Part of a small language model's weights: 2 heads of 128, 3560 steps.
Each number is 128 + 32 x the weight over its row's rms, rounded and kept within 0 to 255. Layers, rows and columns count from 0. Numbers have three digits each. The size before them is the row's rms in percent of the matrix's.

# v: layer 15 attention value, 256x256, rms 0.264, rows 159-183, columns 0-127
# o: layer 15 attention output (transposed), 256x256, rms 0.242, rows 159-182, columns 0-127
v159 079:135104078150139175124067033176119183106086081155117156168108190086113144111052137145104195095129150130109138124081164113092087107131182116063162110072117138104080172159119172174153127131105177140153126098186098045098183109153077099148197149147128070166094126165146095157071116196139128127159148099137144113138106104100104102161108089133138131176149095200114113104170187136083135132194
o159 073:142126099124177143155163104167063170142123139094139133157109055140190131112080157180140107077118120154102088109121106129111144181111100136084117099131217132186158126168140097199167124140108180140183165129167082106133176135206107150130106077177127141126083136198128137117150144104148128142126134147147128074153153146146148118123096111147164119159104105132130082102113092161113128104155
v160 074:118083074108173136123132087130184108127162184176095111124097080138093127124155171115181209110112122104088090098136118117114103145138103093090150071190098135091122111134120164119168060124095100131101150177165081117155046138171143128184035147113113145097172092144135173160123164204103136095131134156112109162114094176131145106118129137068126120173152102177132110148144097134182134110136
o160 072:175084085156143113145161094073065115073191095155132142118084127163147156102119095148131116059168188078133118123113160080121094180103147121112154123183123140094177054087125084169117109113110153136076129105123078122169118151150166127129134152128109090114169113154065120153085133134120100150128173151158130114107141105143197103110149162122130191159115168155070123094159108137147148069134
v161 085:134150158176081145108133127101106126107103107121084158180118099110122153147098102175090092092037104130133168160113172089131124142146113102112132092089163074103184146146158095146158092172170140133101103030071140117123139119089163071119072084101120109149104151146147147142176133171105119149122149105053129132093047113183175203186165117153118047160128151095073129134116119128085152117125
o161 078:117177136120089167104098152151124093143156105140089138136128104165060120179132115093122155134090148067144085103132111057173130138104094121131120034144081133136135185107067144156091103135092108128111112121066150113135134095086143148194117150105122133150135157136117205097117182165132136107136128111098064049090089123124129145150163172053094118134103101136139089157062179189152157065114
v162 080:138118179152139099165165135125126162181134147151156129167123064127113119162086153255107138132114091074129051127162069104137067147073141124158125087117066191108179108152128087097125141137186067151154146136137097163081116167130098127141155189108101105165129123119156151086131136106093115071067130100085097108134120078107106151146174107084160141172099146080163132118133109096149117109118
o162 074:168055140091114166106132121127097156194132153156152115167135047081148110141072182173120176116136159139167119113116121076172144132170114133092125073142138113161118187144141088138099084148169071134158146149133170167128142127148139121115207116076067112101130115138118086083092163166131103108146120114130048112166109119154109145159141132122137166134089089100131127148159104137131107106173
v163 075:124076110160083117153209162153104155124138092097136145169027134093125193079079145148107176106091151131138101087175108118089152086124173079081149136090087170140150115106136134131159118149073086123113075135155099105140134115131134122142130081152148085169118177162128103125152126137140089125135089161088131144092133174169132139086114137126137149123176081132140188115085134132098133218105
o163 067:097113162079133159103196101166109099143120102122156137139106113099175120183139123170187112121151092145168120051129101096144113131159162088152139137135154100133112124078129090070177113110148102080149138145110078090135117123106168125134220183119143140129091186184165084106057147090092095120133145123098140164158095116118136109116181187124143104148116117134076138128074121141089114107123
v164 081:105137119132193140189071163161098114182096115154206169166162130104108159133140130152078132129110076205087095148169127163109088166122146102058174171132130156150105128167156129084167108197115191148081170109090130110135111116143150154067117114124094129127114139154102113149108135115162131127135084116143109057054086108160083170153208091121088114139101104059142160132107141090122162123122
o164 072:093143172089153128101122091167060139158095122131138113132203127133145156132108101118107119129125083124188137138191153188143161195116112164117132188140145174133137159118145176068207120141114145127132135190188124149158115118137138182101129109071120136087071153156135129162173092125136167144156158129135102080117134135076132112043158132079156152160100114057126098122126148112113143125142
v165 074:093154107128145128112070149170094110145166137161111117192194124179135126123166156135170152144103142146155154089076113167183111172126077122178152116131169153158108100122097111113098115166131213163095162089070070108095067141139120150097116095086158161085166126133094160186105127134136152205167155116106118104117143166117168123112161178119114117147126122101161092093093192126148106134107
o165 066:138133130139172120068106137127128167134125112077098182100150138115140091118102064171144126096102126078081105085115143146115163171126103121136136130131140131144170127127161169120150106165135111168119160142099066108161071117150099078092174093095103163146121094117135143116112120129184135117133165164108125164095137198085147106082143144116113116087098157176162110106181183113099147136107
v166 079:092133176111158114174120131163121076159080089126112190164242105199102109111115131092136138159104152191116133115121126150126109131165139114084136076136124104095068120106095158138129037135133197138091101106109139093167099114171123131147162132156060084135125173109137103141106142117119140154090093118151117130153188114105147127102160135119091171125113110107110115126136145056158098142133
o166 071:086130129123125142123121110101141127116095132128138141111173156150163153125122148089188146130086112107162152134122166098142195096148126136089088154095113099125144145135125180123133123168105169146152124175148175128174092184144132138154172122109085115133202121104157124153204072083131074158060116170155114106136141175170118111114109139083147141134156140144109142083146103169116093092129
v167 078:164139130183131098145113116127161129135131088127166120206082103149160163149137132109130105177051111108124128106131131093121108117102149089090106137167117150159117135195119082080157119134186102139123095145114126113119082113104192176111112158114125155147116138134086133162088196119155150078131137154123112144100106099126074125107129086160143110130140106092157143119184059106163149122083
o167 073:148180140125129155091113144094127118095158163189187150065145105107131136127183157145114157160211175078142143121138137122131106106107121116099110102151089106102051075125142128143198154162115089203171140113145119104097154130098121167077117136034090147053144156106163107143102200113115098115159122122116088136144161104126157154168131110146099205155109124191123096144123072084105147134129
v168 075:115088104108182233064126160176066166149149115108154115110129125157196195135119151132138084129170102134146141124125181181129187114111145155122114192131104192102113140120125097106101166158145163132134153108170187128099111149091059143095153131070126150126115121116141151141118094137106155176106097133042117080118072108164141134125177111142100105096122115127136117111109119077140204152152
o168 070:159092113118104159095154133159085101171131090142123124081160121140151174122115095195082109129165168161102148123081136155104130130138149095140185164129125105159087117152105142155142113095200170142142138076091175149152155128076078123203153116124095139159085116115141181143105152155130124170137150091116084164113143140136131124133129089103135090138146165076157154117069131108133157198164
v169 076:096087139179098119188107164170102144024137146144166188166128168106098059115129078164051135147122143087151095108142157091113125137140178140117150132095093105117111154072115122117089123137145144111123138126103100127115156122139103142161124200127153059174115132156125156125153095151129103098145126148147144146120171110106073119195147122066187155126154134139127076075118146131194122106125
o169 065:124122070095126099068149098132050106131164140096110128209135131083111102146110105127207108114128097151163090096139137134116209136161095126163085117149128129142151113121195159186076134207146143101181090126104130106102148146114067115138102174123171085111152184080144071150155150104080138117109132114133131153152124160100140075129148132151148153100139138127125114165149111151123139089154
v170 079:132173174135143072097165116162122117156138144147107157171085137142098147137153128127120084177137165092105096120084131236135101095181072148193079082135143157095113128171110124110152102119126119151095147112127076125145094120121122094102119127134146138159162104124152147057096114141129134149079064097083087151117144082106164133132115098069217092159145119093113205119142142155150137108136
o170 075:161192166173133190062174132114141123115131110089048115088112103086124126172116157131130114102106113140135126079064096148156124057164129140136108093163106182113131139101071122139159129097123067115149142128154136158174116140107132119112146099133144121112170143173078137120106086146113087074147137132116127143069113136153146122106072132156174140181146161093131181055140133116109179112145
v171 074:123117113126163173129147181111025158189085141132138095134120107127142159176097130205162100088162098117152139110131092106069164119090100091172105183131131214165172095139170121123178141135114080121134142126169124200155145130139154148106148158122147171080173132132130122108145130123101115132153128157096125182132136110120179178116097125078092164133084106065142116163183115185122136108094
o171 075:148097148177147136181147099129136164130060133144125068115120113086088074120093123131129128123123111150102155113138111117081148124099133038118138180141166147099150131119118139130115135111153113092124096109140128104086113114123144152138097116128132141198126097179127091097119129152106113130112160162143063120079130141166134154083079170026115095165073137075181113143168134145120098108127
v172 082:092100123094140205108144123174127176162113105084107131086142164161063118148162142139137121071141105176081176102106150198086138128169109098081130158097136135115070110127096138110092116126122134136161138151129109097087108125106080064108163144054122100139124159115095099115147091077150130154111171171093105182166127160166152103121191064070169109141096162173169083072118140149177188088145
o172 073:105101184132051123112169164166118148197126051048121146105167066183141156121150133107138143144160154120171149132114154147149136106101117124107134137068201120106155096101116142162109139155126172101108163142121107106116149159110145124132141139103188151130105132067153141141117157102109139196101073178152176167124081141068125064171125136168120147114096111126145112113116148115100112142192
v173 075:143155148095099147170088207130109150189104146132111117148109054075131120120129138107098109130090129140146112145102058164128128107124181137135126098099106124110143191143134133204142137190135165093116195071156088155202220123124129142082120135140140106091111142150073156114109114161133100123126116084150112079123169132109080184153126120108058108181110164142141125154149121109108134150100
o173 067:104129189216138096115151144117086099133068121150145145184131160121133110105066105142089088138124064075143096127149127206124071179113131120097126121154135104134113167149126157127102140137148139113179149135170114097209149138128118149132095135148087162163199167159112116057193145142117125124137157180105042122142181110183132121109132078148100093143102142106146075134118132074130144123166
v174 079:064110133102112123111052190145156136178099039154134123164067116079131166093116165133115131139070135157168102101104126113144103111109104125059178095113116098109108108135117124088121124139097073052171109106099131165184076099131123080104138119137073102114076098084141123104117140182101149058093074160123077097098164164143154167141136133103061147108121073095084138134085141107082128157081
o174 075:125128140141162136109128164102163102132133122135118186173119167148141146166113076141138120138158079090150187138100103160134132184150119132112161102124157110127132098076128126091157123153112144088123113153134157091156066241127139176124099174141112120210154132117132159043100124126147167127161101154137027134090122126086140193109136070079113164081079187105047127121148170116134111105155
v175 075:128112098055128121115115155104142127100146097123146110140174218141164059112105113126125168167129105140121076123090064116149129090148132152099118123083079048114088161116162134129141155152049161088174115167126091141130090137148113094076078139169098087100136114112076096117150127098137110172100129094138115146105135073118084142196185131134129139125083123136131096116104155075157129128138
o175 069:115122181103129105118100183155141121183168174167105193184134093125134143144086096122180184116094119171131124063110095157117113174157150107150101115152154092170128112063133087120124179145142141104126148112120099133163104149107152132188100123112104130116151128067094183162150156052125080128038107070124113148161194107061095133108108047141123153120106151116132131128102121089099098130113
v176 080:075123125179161127150152122113148139111136133131188137125181146124178204189095171120086114127164144142112183133141130127111113108078166130099123145144143099106077140118155134098124174123122150084086147084124078139136102152151211155131086136129189131143130115159141125128143113133119149125155152092175202199103135179178105094142151099107108108097138089148121143182151092130134066106154
o176 071:112117137095126166150079111133156152134124127124131121030108157128122102121158091142139124176154170115106125148105148099130163098088124128121087145122138146129136122104135107086159160089145132137129132171102137076149102134160112141103099156082122117101156166146135115091107110136130103144185128097149128205140140128173108113118146118212130215117080100098114165125098055180124126137114
v177 078:142135181164127098113071154141148054076066124100160104152093161094155069192180146147146128126129119162166073125130128145098133070223075115114138117147134100092106181182121084151163070144141146110138144148126069131122140079161134083149155095203110131141126146080112125166135199117111102124187071093197196112073078147163124187091152125110100128129129137181083161140082143140088134113171
o177 067:136124090143144103164124102127153062113140136145089082177120126130058110221126128156144167128112112102171089093169141190123123112136034187101093139192133196110110135047098137136131102094155111093096178176144119157139149145111108178151112125132146088170065149125094170166101117154145099143068086108156168121134132154206184157166178117158123128126141117162101106118126096112157162112146
v178 079:111196123165113162185163094124140141053098198132108173178070157094104106121120123052104118096101181110153141083147150120175116097146131126103116114156132112153127152113151178172135117082110169152160120157162130124221143130136134137130145106134119096108135180114093136065094187123094150130114029090185120145143176114122091147110100147048108145150136108139092153146124145102077093222113
o178 075:134131165184193115147192106104092102103103217120113127137096143103145161159137113082189116113110172156069101173117126170145149113155113105151140155156134073076117085151170062085116099086118141175170088131102127137148152127121147131132172137134196134152137140148084168101160115120123140139149035094090115134171106071152074134119146130114165108126102132107096105110083116064088117136092
v179 075:117119153148154109112097074176108130107161094191119131133169166118166147182180079121124102158127158184129076162127130111180113202086085152124138111136101174134171126107101123159126101128107113132089134058132096112070168137128133181147119155132122156151113180163114118121127146099129128181157101068079120087123146071137089162161124109152104129154082129002126130124128146123113106100177
o179 067:091137106119142130088081128179151140138125179104091125115170094138108134101159138137167064092111112173187096101121155077150170140153113115091103185100057191112143171120099150164205125173115121124086109108118097194102095062140099123124120105120095096124148155139097115133140129206127162128180117128042116115110139116172109163106190089165174136173183103065125209090152131103093109134162
v180 077:143128187138112171117159085111087104118096120136165168157104117113150142090150138164126119100160134165176122138130170056112115162135122105114133115118172182157155153108143136174151147161160093126149167096099116104075177125132095123158201078092120059140133138128105095174173115156196073086132162143082138103133113125180173125183093134143094113164154139139158103112128093220125146125146
o180 067:155124133126115084178118101110105125149106086119152128210123074180118138054171154093086211071087130140177084127109115107131141164105140141136164168076099129144166116159095196066109105129207122099120154104123122088122141138099127167074112155144137158184085148133142145091182151094164095119117104145103112103151068154120160145152126156088187199155164079108140093148145170120135163129075
v181 078:142084117082203144118033105188118083136101125140192067146116115129134143131197107119159159113084170109134144101164185128118099100172091152087137095209145170079142111133106178103101138156083186133164179089176126138096103139163122133115116202095098162144124054098149110172061204164099174112074131144037142123149118140069146145143156141062118135127143073141097117154125118157190091065128
o181 075:137075151137146129151081151140108122082177129117135100113144131126124146121119054186096131095126135128147114164149187134108139144129117173127119088169100169172127159105117160072103114106101151149182113090140142155128093147147224156098109118196175091172104143133071161117106130134068104114120149135130170125143128167103108181139177088161137091191082151101098180073173144080076150141138
v182 078:086120143098147191128120136095104133192109127123190127125167101156120185121106104088113115103166123159142118149197114121136190143133121080169121147138100099139109141122166165104058207076123103132134144177133190155144136167136071193139156119089105176158156136177070135107122107098164081137149095097104118110149134127125146104107105178115122156114121143112223070166154119167101187123120
o182 069:044098158126154093112132111169159094177156079145140122151117132089115152114113089107076065085123163169161105124151076165148127103120155080106115153124091077166054105161167157059147128135111126108156156128107124129102148154102134173179138168127128135131145074175158094098216149143155131103138115134141118175113181155157138085116189188110101119116088116116147179182117164081194139143136
v183 073:143155080163121079124119155128170165096127182145095115118035144140134167113116109106094167144140079083113172123139119124186083068142142149139154139112114144127093094145134117088146122076127052168145113149148123092113114158102189190120097189181120164127135140164175133107082134175129134113159097166122157167131161139145136110091093071126142126113171052107069224134147139095132110164128